From a checkpoint of a small transformer trained on Wikipedia.
Size: width 640, 5 heads of 128, MLP 1920 GELU, vocabulary 16384, 52.2M parameters.
Architecture: LayerNorm after each residual sum, learned positions, biases, tied embeddings.
Training: a variant of SOAP for these matrices, 1403M tokens.
Each number is 128 + 24 x the weight over its row's rms, rounded and kept within 0 to 255. Layers, rows and columns count from 0. The size above them is the row's rms in percent of the matrix's.

# layer 3 MLP up, 1920x640, rms 0.0423, rows 1043-1069, columns 256-383
size [108  93 103 100  81 101 104  96 109  80 105 107  81  85 108  95  84  88  99 109 109 106 103 100 104  94 100]
[[181 108  96 128 106 150 111 129 160 157 159 129 119  87 122 162 149 139 145 128 164 171 172 106 141 174 160 135 120 131  61 130 142 157 115 122 125 129 137 165 147 127 117 120 144 146 149  88 151 154 111  98  99  81 134  95  84 156 105 126  86 135 149 114 137 142 166 125 126 108 129 168  92 114 155 129 140  97 137 129 107 137 111 156 139 145  99 172 101 140  99 103 113  91 109 123 102  95 118 129 130 121 148 116 137 109  63 101 137 135 146 154 120 129 108 156 113 131 131 156 152 132 154 100 106 124 154 155]
 [122  82 109  97 153 147 124 129 148 136 109 136 159 108 154 121 169 115  99 147 167 101 112 118 105 135 113  85 111 158 140  97 115 111 143 127 172 103 121  95 115 116 128 155  97 126 141 119 156 147 117 138 163  96 153 109  70 130 132 112 123 122 123 142 134 104  87 114 121 128 123 142 140 111 145 120 136 175 176 103 120  74 100 138  86 104 107 107 108 147 160 156 137 109 150 124  70 143  98  95 111  99 118 117 134 120 129 126  92 157 115 141 126 131 124 117 164 110 153 119 129 128 131 126 140 116 125 152]
 [127 102  88 139  95 115 126 171 153 127 102 110 131 127 161 127 160 166 128 131 132 106 122 162 111 152 113 165 134 113 161 157  97 162 143 153 161 166 169 161 127 106 112 135  98 158 114 165 138 132 109  82 121 144 135 130 155 179  82  94 187 135 170 140 155 140 117 140 150 143 102 100 120 158 122 167 130 108 167 164  75 135 137 103 120 148 127 157 134  98 151 134  98 150 122 121 134 143 139 121 139 138 183 121 113 129 112 117 174 109 173 113 123 115 136 122 105 106 109  47 106  75 145 144  71 133 136 100]
 [130 127 133 120 134 124 142 136 133 154  86 111 131 108 142 141  86 112 125 104  89 131 137  92 152 131 147 150 170 136 138  95 167 131 115 127 137  93 132 138 120 108  80 105  93 122 100 143 120 139 123 136  97 133  85 114 155 136 102 135 151 135 127 106 148 130  70 123 123 146 116 124 179 153 142 123 114 119 113 122 138 164 100 129 140 153 130 158 109 139 132 116 129 117 126 138 183 153 122 140 110 123 125 178 117 101 114 127 172 113 171 104 125 127 105 145 129 113 167 136 134  95 150 131  89 139 118 155]
 [122 140 130  74 119 148 127  86 114  99 108 128 160 154 119 131 152 144 116 128 110 154 130 123  96 119 134 125 135 137 114 161  92  99 117 130 143 122 137 152 119  78 115  91 160 162 142  86  80 158 157 114 128 113 145 137 128 119  90 104 146 152 124 118 120  99 142 185 156 126 135 135 122 159 145 106 124 141  92 155 181 129 118  76 158 139 131 134 100 132 148 179 101 138 146 118 133 131 138 109 140 156 138 130 133 118 125 136 117 115 128 100 129 142 129 152 150  90 115 105 104 118 161 152 165 118  83 110]
 [128  98 121 164 118 121 134 138 104 132 132 206 113 145 139 137 114 105  73 112 137 117 133 148 140  95 139  94  77 112 138 123  86 159 103 128 136 118  95 119 162 106 150 122 105  92 102 138 141 161  98 166 128 127 126 136 108 122  79 101 150 146 120 151 117 156 161 106 184 183 120 159 129 146 149 115 108 143 150 114 126 164 132 128  71 135 132 171  87 129 165 138 116 158 143 128 128 119 144  88 107 143 131  90 138 109 127 137 132 122 164 128 136 129 135 179 127 136 121  99 102 118 143 138 118 100 144 132]
 [119 144 119 150 127 132 131 135 113 125 123 109  80 146 106 141  96 164 151 152 113 137 178 152 199 205 163 124 123 105 137 150 118 128 123 163 142  96 130 133 122 105 131 116 105  89  75 122 132 156  67 124 124  99 146 105 144 125  92 145 106 136 113 136 116 110 102 137 145 122 173 125 153  93 121 139 113 138  99 138  98 133 131 117 114 144 119 154 132  95 181 133  99 174 143 140 103 110 164 142 126 121 150 155 157 136 107  97 151 129 105 144  87 173 147 111 127 171 114  98 120 114 137 120 110 134 153  82]
 [183 138 115 142 118 127  98 125 127 137 123  94 143 152 130 101 108 109  95 157 142 124 107 160 118 124  54  98 158 124 135 115 104 128 147 132 178 105 118 155  88 130 149 139 156 139  72 140 116 165 118 141 114 126 143 153 133  84 147 119 133 128 133 125 122  93  99 135 150  86 101 193 111  97  84  88 131 148 152 102 101 155 181 186 123 151 134 154 152 119 117  96 159 124  85 155 152 140 139 105  98 120 145 152 134  91 147 151 157 118 157 110 119  56 113 103 143 105 128 104 136 108 137  97 127 119 111 130]
 [166 139 126 139 121 140 158 108 142 133 124  85 112 174 101 127 119  85 122 149 122 101 140 110 137 169 129 114 138 100 110 167 147 123 121 117 106 125 111 152 109 152 122 125 151 129 142 105 106 128  97 117 107 127 104 133 132 137 215 154 154 147  90 152 122 131  99 130 125 101 160 137 101  89 113 102 148  95 107 145 133 109 124 130  95 121 120 171 184 147 148 152 112 147 109 132 135 120 129  85 102 127 123 152  79  29 103 141 173 136 109 150 116 180 155 157 118 135 177  96 168 128 139 134 147  89 107 129]
 [111 147 112 150 162 115 162 122 145  86 113 119 145 140 143 128 131 151 125 133 105 124 139 155 170 106 126 124  69  98 129 145 114 128 140 119 145 119 134 124 114 100 108 128 138 104 101  87  98 128 116 139  90 175 122 135 128 162 109 118  99 144 133 120 166 120 119 188 144 115 151 114 109 143 151 155 143 135 108 161 114 132 109 114 150 156 131 134  62 176 162 136 113 125 109 126 130 134 150 117 135 186 110 121 129 148 166  96 158 143  97 105 155 119 151 146  86 114  81 113 106 167 135 128 158  90  70  86]
 [182 146 103  90 125 143 125 148 112 120 138 169 184 155 137 168 170  98 129 159 186 125  68 167 123 128 103 134 143 120 128 138 117  99 143 106 141 119 113 138 144 141 148 153 120 146 115 117 156 135 102 120 124 121 126  82  79 152  94 138 114 136 142 126 118 131 143  83 139 120 146 157 122 113  85 149 104 182 153 144 137 124 120 128 137 150  98 161 174 140 125 116  88 114 169 121 100 142 152 157 118 156 176  74 119 123 108 147 124 157 158 151 130 146 126 129 116 121 132  82 113 137 116 188  78 128 105 130]
 [136  95 132 154 149 148 138 111 145 165 129 127 147 131  74 142 140  76 158 102 143 133 164  73 139 152 102 159 175 131 125 100 141 138  90 159 101 126 129 128 139 129  90 156 111 129 133 124  62 125 104 126 114  98 118 111  86 130 137 126 160 147 136 161 151 140 119  95 122 115 122 124 187  96 123 152  74 138  71 123 153 156 126 190 114 122 147  98 149 135 127 116 120 165 111 119  83 109 104 136 128 141 126 154  93 116 103 128 151  94 150 102 147 145 156 108 136 155 155 169 110 129 148 108 106 138 176 132]
 [118 144 165 130 107 133 152  76 118 170 109 118 147 162 141 123 180 156 147 133 144 140  70  29 126 122 126 141 129 117 120 119 120 135 151 129 139 159  91 128 127  98 102 137 149 133  87 159 137 167 164 126 133 158 116 182 140 107  98 141 122 105 102 123 114  95 102 130 129  80 145 114 141 139 130 164 180 122 153 131 154 143  90  89 158 151 145 138 128  77 132 145 148 140 133 114 165 107 191  93 149 164 166  93  90 137  82 163 132 165 141 127 160 114 127 126 144 120 103  80 147 137 132 189 104 124 142 133]
 [ 97  99 141 156 131 114 133 145 139  69 110 176 136 139 143  78  72  75 108 122 138 170 133  79 166 103 152 124 169 124 109 122 115 137  94 149 146 105 107 117 140 158  93 127 146 104 150 154 124 130 134 115 112 111 129 123  71 118 118 127 176 121 138 109 113 141 180 139 160 120 135 153 117 107  68 146 124 126 133 117 116 139  21 129 144 182 144 123 107 146 128 118 136 134 130 157 104 123 101 113 143 140 116 139 106 121 102 148 104  78 145 151 133 104 117  74 103 136 166 118 109 115 103 114  98 146  86 107]
 [ 92  96  64  99 100 117 160 141 134 118 143 142  99 157 104 104 123 107 146 119 120 113 158 122  85 157 149 134 177 116 105 119 132 133 102 107 100 141 156 102 138 121 157 137 117 141 158 152 122 153 143 114 121 107 119 120 136 150 113 143 125 162 125 127  97 122 142 142 155  82 125 126 118 124 190 134 161 167 192 104 148 119 142 156 135 120 150 128 108  98 136 130 166 150 126 119 136 116 128 148  92 129 139 120 124 145 174 131 109 113 159 147 140 143 129 112 158 108 132 123 188 138 132 142  88 168 131 112]
 [127 126 124 125 114 100 141 115 111 146 121 119  97  76 172 130 122 109 119 138 142 110 158 130 153 106  77 136 142 122 133 102 113 183  75 117  96 102 150  84 102 112 164 114 173 111  94 121 110 160 120 169 163 128 146 107 116 142 101 135 128 114 148 103 165 178 141 126 130 150  79  95 146 138 148 116 180 134 131  99 133 132 122 108 146 124 167 101 118 142 136 105 148  94 147 123  76 159 128 136 151 134 156 150  95 156 156 119 124 165 152 141 118  99 124 114 146 121 172 131 173 141 120 129 136 111 130 164]
 [143 135 168  99 160 106  99 137 102 108 114 147 107 133 161  96 126 131  76 128 122  75 147  48 171 113 122 123 162 123 153 150 103 162  88 190 139 112 137 101 159 118 134 151 100  90 109 146 182 101  86 121 169 137 140 136 133 120  94 131 130 156 132 111 157  89 151 110 148 148 146 114  80 137 156 109 137 119 101 148 100 128 115 116 103 130 137 111  88 162  98 133 123 121 116 153 115 135 125 115 154 105 137 145 148 167 108 108 110 148 167  98  97 134 150 196  42 119 115 154 110  89 161 175 114 118 109 122]
 [134 123 111 120 151 109 156 140 172 140 129 149 145 143 128 162 146 150 129  77 140 134  95 142 165 121 131  91 110 140 131 164  94 133 149 116 112 138 122 100 125 153 145 122 123 113 117 162 133 103 131 106 135 117 103 135 136 139 125 155 168 106 116 136 128 168  74 129 169 124 145 115 130 161 148 168 161  84 137 117 104 146 154 154  73  85  98 112 121 120 142 155 133 126 127 116 110  90 125 142 174 173 136 154  85 127 181 117 152 126 149 118 128 154 102 104 146 147 143 144 154 109 110  86  94 156  92 133]
 [123 173 124 147 148 140 154 131  95 176  85  83 145  67 116 161 158 131 146 101  69 121  96 178 164 106 111 169 151 108 127 103 123 136 124 104 111 151 160 133 110 158 152 104 110 100 112 126 132 146 154 136 121 130 145 124  86 153 148 151 137 124 134 122 115 153 158  96  71 119 122 154  77 146 139 182 133 137  94 124 173 136 107 144 123 111 152 115 103  86 160 131 137 137 139 140 146 174 132 122 134 113 141 125 124 125 111 139 101 146 126 157  84 142 148 127 122 159 114 132  96 152 110 143 149 121 142 134]
 [115 131 115 103 102 165 134 152 105 144 112 127 149 154 113 114 137 137  85 110  96 142 137 174 102 117 106 125  96 116 173 144 139  94 103 131  77 161 120 122  92 110 137 126 183 124 111  96 132  99 131 168 126 116 125 127 142 113 149 146 145  99 121 166 128 127 112 161 137  81 151 132 149 152 127 142 169 156 133 125 114 107  84 142 164 171 137 104 117 169 126 122 138 105 116 123 108 160 118 119 112 109 120 112  93 119 145 118 116 101 106 107 116 150 116 188 119 134 148 135 150 131 110 164 134 157 120 105]
 [129 139 132 157 153  93 140 126 116 149 130 130 132 110 106 117 128 100 120  94 130 155 145 138 149 129 129 127  95 151  80 104 105 113  93 102 149 104 138 137 135 129 131 115 142 160 164 111 179  98 104 149 107 131 139 130 170 150  99 138 124 118 118 130 123 127 152 103 137  89 118 141 129 173 117 157 146 100 136 142 158 130 154 142 116 123 143 100 163 128 158 125 130  95 132 126 123  92 127 105 125 138 122  67 129 120  82 135 111 166 153  61 116 170  98 113 156 119 131 127 101 114 160 114 120 140 145 132]
 [125 134 138 114 127 118 149 105 134 175 140 107 122  90 140 131 164 132 146 154 127 122 171  99 133 138 157 143 120  97 128 137 119 134 144 176 147 120 169 141 134 128 113 100 139 140 116 116 169 129 106 124 119 154 124 128 103  80 122 169  84 190 135 143  89 132 159 128 147 127 143 103 132  82 163 110 132 133 118 130 175 149 158 134 148  84 113 141 124 111 156 106 131 167 105 117 122 108 106  95 159 141 158 167 129 132 118 145 150 146 111 122 125 141 127  65 142 150 129 135 134 144 158 132 147 165 167 136]
 [ 82  94 124 114 154  81 146 156 115 128  98 133 119 166 111 127  76 125  95 155 152 133 111 142 155 150 150 124 105 114 172 105  88 120 121 137 142 143 115 124 106 140 134 139 155 118 127 119 109 188 173 149 155 153 159 120 152 181 139 112 147 124  78 150 102 103 123 142 123  92 135 108 166  78 117 159 121 162 122 120 133 151 140 116 107 143  89 145  91 163 144 118  97 127  95 127 114 115 118 108 144  85 125  79 133 155 114 149 122 126 169  99  95 133 125 112 119 134 104  61 136  83 131 114 140 132 132 123]
 [156 155 161 103 122 146 120 106 137  87  76  73  97 146 120 143 113 133  65  96 106 115 132 124 118 137 123  57 179 104 137 131 181 113 101 152 135 142 145 143 108 138 109 125 160 129 159 123 110 156  78 134 133 144 127 120 122 139 133 110 138 113 104 145 144 136 123 109 135 131 145 176 114 114 139 121 112  94 168 123 132 126 166 119 110 126 111 119 147 147 108 131 137 107 187 187 193 132 113 134 168 172 119 118 133 104 166 117 113  83 156 159  94 166 138 129 139 132 100 124 200 118 113 101 143  87 145  90]
 [143 128 137 113  95 103 106 106 103 156 136 153 115  98 128  79 121 156 137 126 158 106 103 173  84  91  96 104 119 133 146 147 127 126 154 100 109  93 127 145  89 141  94 131 103 111 140 121 119 130 123 150 156 161 148  59 105 146 143 134 109 151 122  91 123 100 129 129 156 102 150 161 156 117 127 116 173 163 153 173 100 133 115 134 146 127 156 144 127 147 125 139 142 141 169 156  60 128 106 148 122 113 134 128 116 113 129 182 137 149 118 103 123 155  90 154 118 120 126  82 160 126 156 123 128 140 106 150]
 [137 145 154 153  92 121 161 126 134 103 139 155 140 114  99 118 117 127 148 156 126 152  96 100 135 130  99 147 134 119  99 131 133 114 129 122 128 134 134 116 164 120 117 126 107 160 112  95  96 131 148 122 113  98 124 137 105  88 145  93 135 139 123 117 130 129 114 116 158  97 118 149 144 164 113 119 158 111 134  82 128  85 113 118 141 131 111 109 124 117 160 132 129 106 125 152 126  97 134 127 138 120 126 103 121 116 104  94 120 154 123 138 123 139 139 123 164 107 108 116 168  98 168 148 129 120 131 142]
 [141 130 151 104 117 166 137 140 158 130 129 134 122 148 111 166 133 124 195  97 138 135 109 115 136 117 105 170 142 121 135 104 138 160 116 129 130 127 151 126 107 126 175 122 170 114 158  81  98 135 145 126  99 119 147  93 110 134 133 126 144 132 128 126 152 118 108 158  99  94 115 128 116 106 133 163 115 109 143 130 103 105 124 153 164 105 112 144 105 108 135 117 104 139 166 115  52 136 102 141 152 134 101  98  81 150 158 155 129 134 136 135  83  95  99 104 143  91  89  82 119 119 139 142 140 155 152 127]]
# layer 3 MLP down (transposed), 1920x640, rms 0.0377, rows 1043-1069, columns 256-383
size [103  95 102 100  83 102 100 103 105  83 103 110  78  89 102  96  91  94 104 102 101 110 101 105 103  89 100]
[[136 106  81  99 113 123 114 124 124 160 111  90 129 102  87 118 147 127 121 122 131 135 165 109 114 114 134 145 110 131  78 160  62 149 131  94 142 133 103 127 146 103  97 102 167 181 146 118  93 135  96 125 147 113 129 101 166 105 149 146 153 125 129 117 121 159 190 101 112 145 162 154 148 129 122 139 129 102 133 136  81 140 142  76 151 121 148  98 152 132 103 134  96 118 125 136 132 123 157 146  96 107 155  93 111  91 150 124 134 136 150 121 133 155 123 119 129 154 175 103 111 135 157 149  78 104 132 122]
 [113 113 101  99 132 102 112 134 118 134 100 119  92 153  81 132 103  97 113 153 134 124 158  86 133 109 153 112 139 117 117  95 111 120 125 111 142 164 110 161 132 128 125 138 141 140 115 165 109 154 109 128 116 106  68 119 148 100 136 113 115 104 118  97 117 134  85 109 105 136 175 132 143 164 106 132 170 166 111 122 106 183 132 118 159 170 146 153 135  90 146 138  99 129  95 137 126 145 172 164 106 150  77 121 110 112 130 148 120 129 134 103 126 109 121  99  94 135 134 129 161  97 134 117 111  77 162 112]
 [214 136 112 136 134 143 146 181 131  88 158 153 135 115 134 114 135 114 161 135 125 115 128 121 135 133 140 125 184 116 151 128 110 101 143 109 143 130  85 105 132 109 127 127 166 146 118 121 134 128 119 112 109 131 177 136 101 104 162 116 150  97 126 135 133 186 108 116 145 129 127 147 138 101 140 109 153 151 142 137 201 125 121 109 108 125 137 102 125 175 106 110 122 142 140 119 124 165 140 128 117 100  96  98  94 113 136 150 116 114 126 150 119 140 138 135 115 122 126 124 112 117  80  82 130 152 126 142]
 [110 171 136 117 130 120 159 136 130 123  98 143 102 112 156 144 132  84 109 134 139 101 151 143  94 125 106 126 128 119 151 146  98 132 116 148 115 142 155 136 114 123  80 136 135 166 143 140 111 148 113  67 106 110 174  91 137  98 142 132 154 149 139 142 120 121 128 129  98 115 133 136 139 123 116 102 108 119 124 141 157  92 103 174 130 100 116 104 116 145 145 135 118 145 139 153 175 124 138 142 111 134 152 135 138 144 115 120 163 111 128 148 162 106 134 139 117 167 136 114 127  78 112 153 112 160  95 127]
 [141  88 112 152 121 124 158 137 120  97 133 127  79  94 115 123 112  87 102 112 180 148 119 158 151 145 102 152 139 120 130 125 140 132 119 101 138 111 124 119 132 141 174 117 144 134 139 157 100 192 156 128 138 127 140 115 151 156 133 149  90 147 110 143 128 112 144 122 138 144 138 125 118 143 160 128 131 147 145  71  88  99 108 152 102 141 137 115  97 103 151 112 130 143 110 135 108 122 140 126 139 115 162 118 134 152 120  99 115  73 172 125 162 121 146  72 117 143 131 117 134 122 125 160  82 118 118 138]
 [128 117 143 155 128 176 101 132 181 124 189  96 114 164 125 156 156 154 143 144 112 146 111 119 134 140 143 141 105 133 131 131 127 129 143 130 116 158 126 130 146 133 129 114 151 178  79 147 117 134 132 111  90  96 141 151 138 137 117 148 125 113 123  80 126 171 124 116 126 115  81 108 146  86  91 188 115 128 113 126 164  83 131 122 132  91 129 104 121  99 104 148 105 107 163 132 112  95 110 158 136 135 110 130 141 113 132 108  92 114 110 112  88  96  72 141 156 111 143 141  98 102 149 150  97  92 150 122]
 [128 126 112 124 130 168 157 161 145 129  91 135 103 139 110 120 108 127 127 124 127 125 164 142 138 127 130 152 141  77 167  83 153 159 151 131  99 131 102  79  88 147 137 118  95 162 134 118 121 125 124 147 168 144 132  93 114 159 107 114 147 128 146 167 163  73 123 113 165 134 144 112 149 135 137 151  99 108  99 138 153 152 145 110 110 133 118 104  55  98 139 139 111 177 130 123  85  95 123 105 110  86 140 156 149 128  96 136 145 148 147 134 147 162 145 142 118 106 186 109 118  95 128 140 126 130 149 110]
 [166 188 141 120  98  92 146 166 129 113 159 144 112  94  95  97 114 158 143 151 127 115 163 114 124 123 190 147 172 162 100 136 130 131 164 130  92 159 127 131 109  90 148 175 122  74 143 124 190 119 118 139 144 138 122 140  96 113 124 120 110 126 127 164 115 145 153 149 147 124 141 108 139 140  98 129  87 150 131 131 100 153 122 116 127 145 127 132 122 169 129 142 123 119 142 138 141 187  96 136  80 145 137 105 165 125 131 109 173  96 111 127 135 161 139 164 159 116 127  90  97 122 134 143 115  86 133 136]
 [ 98 101 108 169 158 134 113 156 125 129  77  68 148 186 105  95 126 157 112 131 118 107  83  74 125 102 134 119 132 166 132  99 117 129 137  73 100  84 126 133 118 121 120 114 128  91 138  92 100 153 137  89 140 136 123 137 118 150 112 110 119 134 124 174 114 106 102 103 106  96 139 136  55 119 127  78 141 150 135 130 136 125 129 151 137 110 152 141 153 148 103 149 132 153 186 107 114 129 108 145  96 139 157 120 122 120 101 132 169  91 121 121  74 123  79 147 131 143 158 131 138 122 137 123 126 137 147 113]
 [111 135 135 119 112 114  98 130 121 141 106 106 154 120 159  93 131 122 117 112  92 152 108 118 169 113 150 112  71 141 144 131 151 162 169  94 145  84 130 156 102 135  94 100 102 157 147 114 128 140 128 156 144 146 128 155 135  96 125 156 120 140 109 133 100 150 117 117 113 125 135 118 132  92 154 119  82 112  86 155 136  88 117 100 111 108 131 159 160 123 152 121 161 114  98 100  72 138 141 163 153  99 103 152 183 139 111 107 109 127 155 136 113  93 105 122 132 103 145 123 149 135 123  86 140 133 115  75]
 [127 136  99 128 132 131 115 116 111 122 110 177 136 143 120 133 130 160 155 177 123  98 152  93 142 117 111  96 145 132 131 160 137 135 139 177 159  79 128 112 153 128  88 100 100 134 148  85 163 183 123 142  99 122 106 124 106 137  97  87 167 171 142 134 111 126 147 144 134 128 159  82 148 167 126 146 129 138 108 171 151 112 145 128 131 153 137 142 137 109 140  99 170 159 164 148 137 146 145 105 109 144 156 120 160 120 155 104 165 133 183 110 160 153 154 119 126 119 121 144 103 125 198  95 112 127 153 131]
 [121 138 123  99 167 108 112 149 143  96 119 129 134 133 122 158 112 106 174 141 130 105 102 194  95 142 139 147  95 124 166 144 152  93 148 134 138 114 171 111 105 102 111 131 117 114  86 116 128 185 149 110 162  53 160 171 172 115 120 139 121 112 138  91 152  97 165  79 108 117 134 156 120 118  93 123  99 133 112 157 130 155 128 132 172 130 172 132 127 136 140  98 124 139  81 105 134 124  98 118 172 141 121 146 136 127 144 104  87 152  89 133 120 140  88 117 127 119 106 128 158 118  98 106 103 140 128 103]
 [157 125 164 137 138 117 158 149 133 126 129 154 112 102 123 116 140 113 102 172 103 105 110 177  98 168 157 145 176 148 123 110  87 138 123 127 126 133 136 152 126 119 132 101 111 124 103 145 122 165 134 136 127 144 192  80 112 132 146 131 118 121 121  95 138 115 106 136  91 142 116 145 126 123 124  85 121 125 125 143  75 149 137 123 104 113 132 115 117 149 122 116 122 132 132 129 197 128  55 129 141 134 140 109 128 154 122 118 118 156  90 152 127 166 131 142  93 117 117 102 112 136 139 151 122 159 130  75]
 [120 150  85  97 107 161  89 164 145 130 142 124  87 136  80 136 116 148 116 154 139 117 133 183 109 191 117 127 110 174 124 152 114 156 130 138 101 155 143 125 123 112 166 138 131 146 121 136 124 101 103 123 119 129 120 141 121 107 130 204 104 138 102 158 110 120 145 138 151 141 150 115 135 108 129 115 146 143 104 160 145 194 112 142 175 132 127 157  99 104 139 135  77 155 114 108 113 108 139 152 128 106  99  87 128 117 121 150  92 124 121 150 129 121 139 113 136 121 140 147  84 130 118 145 113 126 103 120]
 [ 89  77 106 114 150  85 154 158 104 115 117  80 126 113 135 108 137 148 150 122 104 136 140  99 125 105 156 103 130 138 154 132  90  52 109  96 125 129  98 142 124 127 116  93 103  99 135 127 145 113 110 154 167 182 114 118 134 163 108 100 130 132 117 124 112 156 107 157  82 135 140 178 149 116 150  95 101 159 110 147  68 106 106 143 139 100 168 149 126 104 133 138  99 184 142 123 127 161 140 178  77 130 130 123 149 148 120 175 137 139 144  90 175  99 129 125 127 149 138 166 161 124 102 142 128 149 155 132]
 [147 162  95 110 134  88 134 134 117  86 176 122 121 114  91 121 153 151 122  81 129 162 112 150 120 133 101 113 106 124 136 107 137  99 119  97 135  81 108 130 131 135  80 157 128 128 147 142 130  74 106 120 132 172 132 124  94  86 111 124 112  99 137 141 131 142 153 156 143 171 161 116 157 142 138 108 126 146 140 144 141 126 125 108 110 133 145 167 155  88 121 103 154 142 110 123 127 156 124 117 144  90 119 128  96 126 131 146 124 100 145 130 117 127 153 121 115 149 110 118  93 127 147 147 157 120 132 144]
 [115 127 139  97 145  91 158 112 127 122  93 103 154  99 122 128 166 101 124 134 137 157 128 141 177 134 146 126 112 158 108 141 117  94 120 126 144 101 160 150 142 115  77 130 174 117 144 133 125 130 114 164 114 162 137 139 116 127 117 153 128 129 122 117 124 134  95 119 126 128 146  87 115 144  93 106 123 121 117 152 115 153 142 154  96  84 117 107 159 140 142 111 131 100 137 109 128 131 139 147 116 122 109  93 145 143 147 121  93 136 114 149 128 173 135 159 137 139  61 129 127 115 183 115 174 140 115 160]
 [118 111 165 132 122 122 100  98 136  98 148  98 120 118  80  89 107 118 136 160 188 145 153 164 121 144 163 133 177 168 133 135 164 174 155 144 111 127 163 131  91  97 121 121 107 152 105 137 149 153 142 133 121 132 132 147 161 143 146 160 111 148 142  86 173  84 125 145 134 125  86 108 152 109 125 124 134 128 128 108 107  94 112 127 140 123 162 136  75 148 116 105 100 120 102 129  88 134 122 150 130 125  97 121 117 111  97 139 136 111 153 144 149 126 113 134  84 131 109 154 150 110 149 173 166 124 100  89]
 [ 96 118 162 128 106 114  81 137 120 203 144 126 113 111 123 163 147 113 145 118 129 162 127 154 150 114 115 145 173  98 118 142 113 178 161 120 131 142 114 136 125 125 129 120 136 120 115 127 132 128 201 137 137 130 156 166  88 133 141 112 117 111 101 101  73 153 149 112 140 156 137 121 115 132 144 128 119  92 146 164 139 122 103 106 120 125 119 118 144 112 144  88 168 139 141  93 128 129 165 121  92 159 125 140 127 138 116 126 110  89 113 178 145 133 120 102 128 147 110 115  97 172 119 101 135 142 137  84]
 [123 124 110 148 119 103 140 143 113 121 151 135 118 120 121 143  96 129 131 155  97 107 207  88 147 131 113 152 127 132 111 106 106 120 134 122 120 107  98 172 108 140 170  88 127 112 134 163 138 146 140 107 143 118 121 147 120 123 163 127 112 102 120 131 170 177 133 120 139 154 135 133 185 146 154 143 137 125 104  84 175 148 128 133 157 152  90 114 139 131 118 116 131 106 129 130 129 107 122 128 178 156 111 136 134 153 161 129 123 148 155 143 139 102 103 119 155 100 137 139 112  85 138 130 127 152 190  94]
 [117 111 119 118  85 172 165 103 126 180 161 147 116 120 151 116 154 113 127 111 137 158 127  93 117 130 120  84 142 120 174 173 146 102 133 135 146 155  89 142 106 148 109 140 140 172 119 133 143 117 120  99 106 128  87 116 117 121 131 146 132 103 150 124  99  95 100 144 152  99 129 141 166 143 167 121 133 128 128 164 120 126  76 141 108 107 112 120 127 146 144 107  90 109  88  72 118 141 115 115 149 133 123 109 138  72 171 128 166 153 123  76 119 138 122  95 124 121 140 142 143 102 123 105 159 122 143 132]
 [130 131 140 104 113  95 156 173 147 119 158  81 132 126 130  52  92 113 120  92 151 152 135 111 148 140 124 129 148 164  88 158 101 152 116  56 115 129 129 137 129 130 114 131 126 139 126 122  95 121 161 130 118 155 133 106 121 151 136 112 110 181  98 127  90 121 154  85 165 116 131 112 133 117 142 134 126 114 130 137 148 132 164 141 100  79 159 107 128 152 193 120 111 170 150 123 117 118  78 155 140 103 155 116 170 144  93 119 125 105 113 114 135 132 119  87 147 156 116 116 108 136 128 130 122 179 138 108]
 [126 105 138 128 121 149 106 123 114 145 173 172 158  79 112 154 168 152 149 104 162 140 123 178  96 143 132 151  85  86 147 144 130 129 104  73 166 114 110 126 156 152 139 136 161 161  98 194  93  82 147 133 137  93 122 121 102 151 135 148 139 131 125 126 155 167 116  71 143 122 167  92 145 128 145 118 136  66 128 135 149 111 122 168 124 119  87 136 149 142 159 125 147  95 114 152 158 105 112 149 151 130 104 116 130 144 141 115 106 102 102 161 137 102 107 108 136 129 106 135 119 119 118  79 135  97 115 166]
 [136 134 113 156 116 117 125 152 133 165 141 184 158 119 116 108 104 134 160 141 130 144 204 134 142 105 122 154 143 117  97 140 136  75 155 112 126 129 156 121 142 129 139 139 133 117 144 194 126  92 140 141  88  84 105 118 120 161 119 123 175 139  79 110 118  84  80  94 115 110 129 131 126 110 105 117  95 145  93 137 116 154 186 134 150 166 127 173  78 157 119 163 103 143 114  89 175 106 147 135 124 118 122 118 136 114 113  97 153  95  96 157 110  91  70 144 137 161 142 120 116 152 118 111 134 125 160 159]
 [141 143 150 121 125 150 168 116 125 107 141 121 111 143 159 118  98 143 177 161 153 109 108 111 105 161 132 125 142 140 128 102 126 132 127 135 151 148 150 160 152 143 112 127 160  74 137 164 143  92 104 155 130 139 128 159 169 106  91 111 143 108 146 127 149 119 109 141  85 125 129 129 125 120  75 130 121 135  86 111 126  78 124 149  81 134 159 134 127  97  78  86 139 147 140 145 122  81 112  96  85 136  91 145 107 128 160 167 101 129 142 156 172 150  99 147 101 108 118 108 133  98 141 135 178 104 140 160]
 [133 172 119 123 103 121 119 124 136 125 120 108 103 149 112 132 104 139 129 143 158 115 129 132  95 154 150 143 128 134 120 100 125 132 140 110 126 116  92 118 116 175  99  93 153 130 111 138 156 137 130 120 104 111 110  64 149 128 195 124 101 162  60 108 102  90 111 105  94 103 143 148 109 133 143 150 148  81 124 128 112 160  99 105 125 130  91 121 102 132 100 126 133 109 135 129 142 159 121 131 128  96  90 131 120 150 133 127 121  96 165 128  93 160  83 111 113  97 177 139  84 149 102 119 161 120 108 132]
 [103 116 120  76 137 143 158 117 120  99 138 145  85 134 165 148  70 124 109 122 145 103 129 134 153 116 150 118 134 131 156 143 106 118 131 130  92 128 128 120  98 104 132 155 115  83 158 127 111 162 121 167  90  95 122 138 191  92 156 112 121 124 124  82 114 125 148  76 133 122 119  85 146 150 128 137 110 168 120 108 112 125 149 184 112 124 138 159  83 108 145 149 123 111 148 141 121 102 115 153 157 120 137  95 148 135 131 129  84 132 119 122 125 116 138  74 138 132 111 125 133 126 141  97 129 139 123 105]]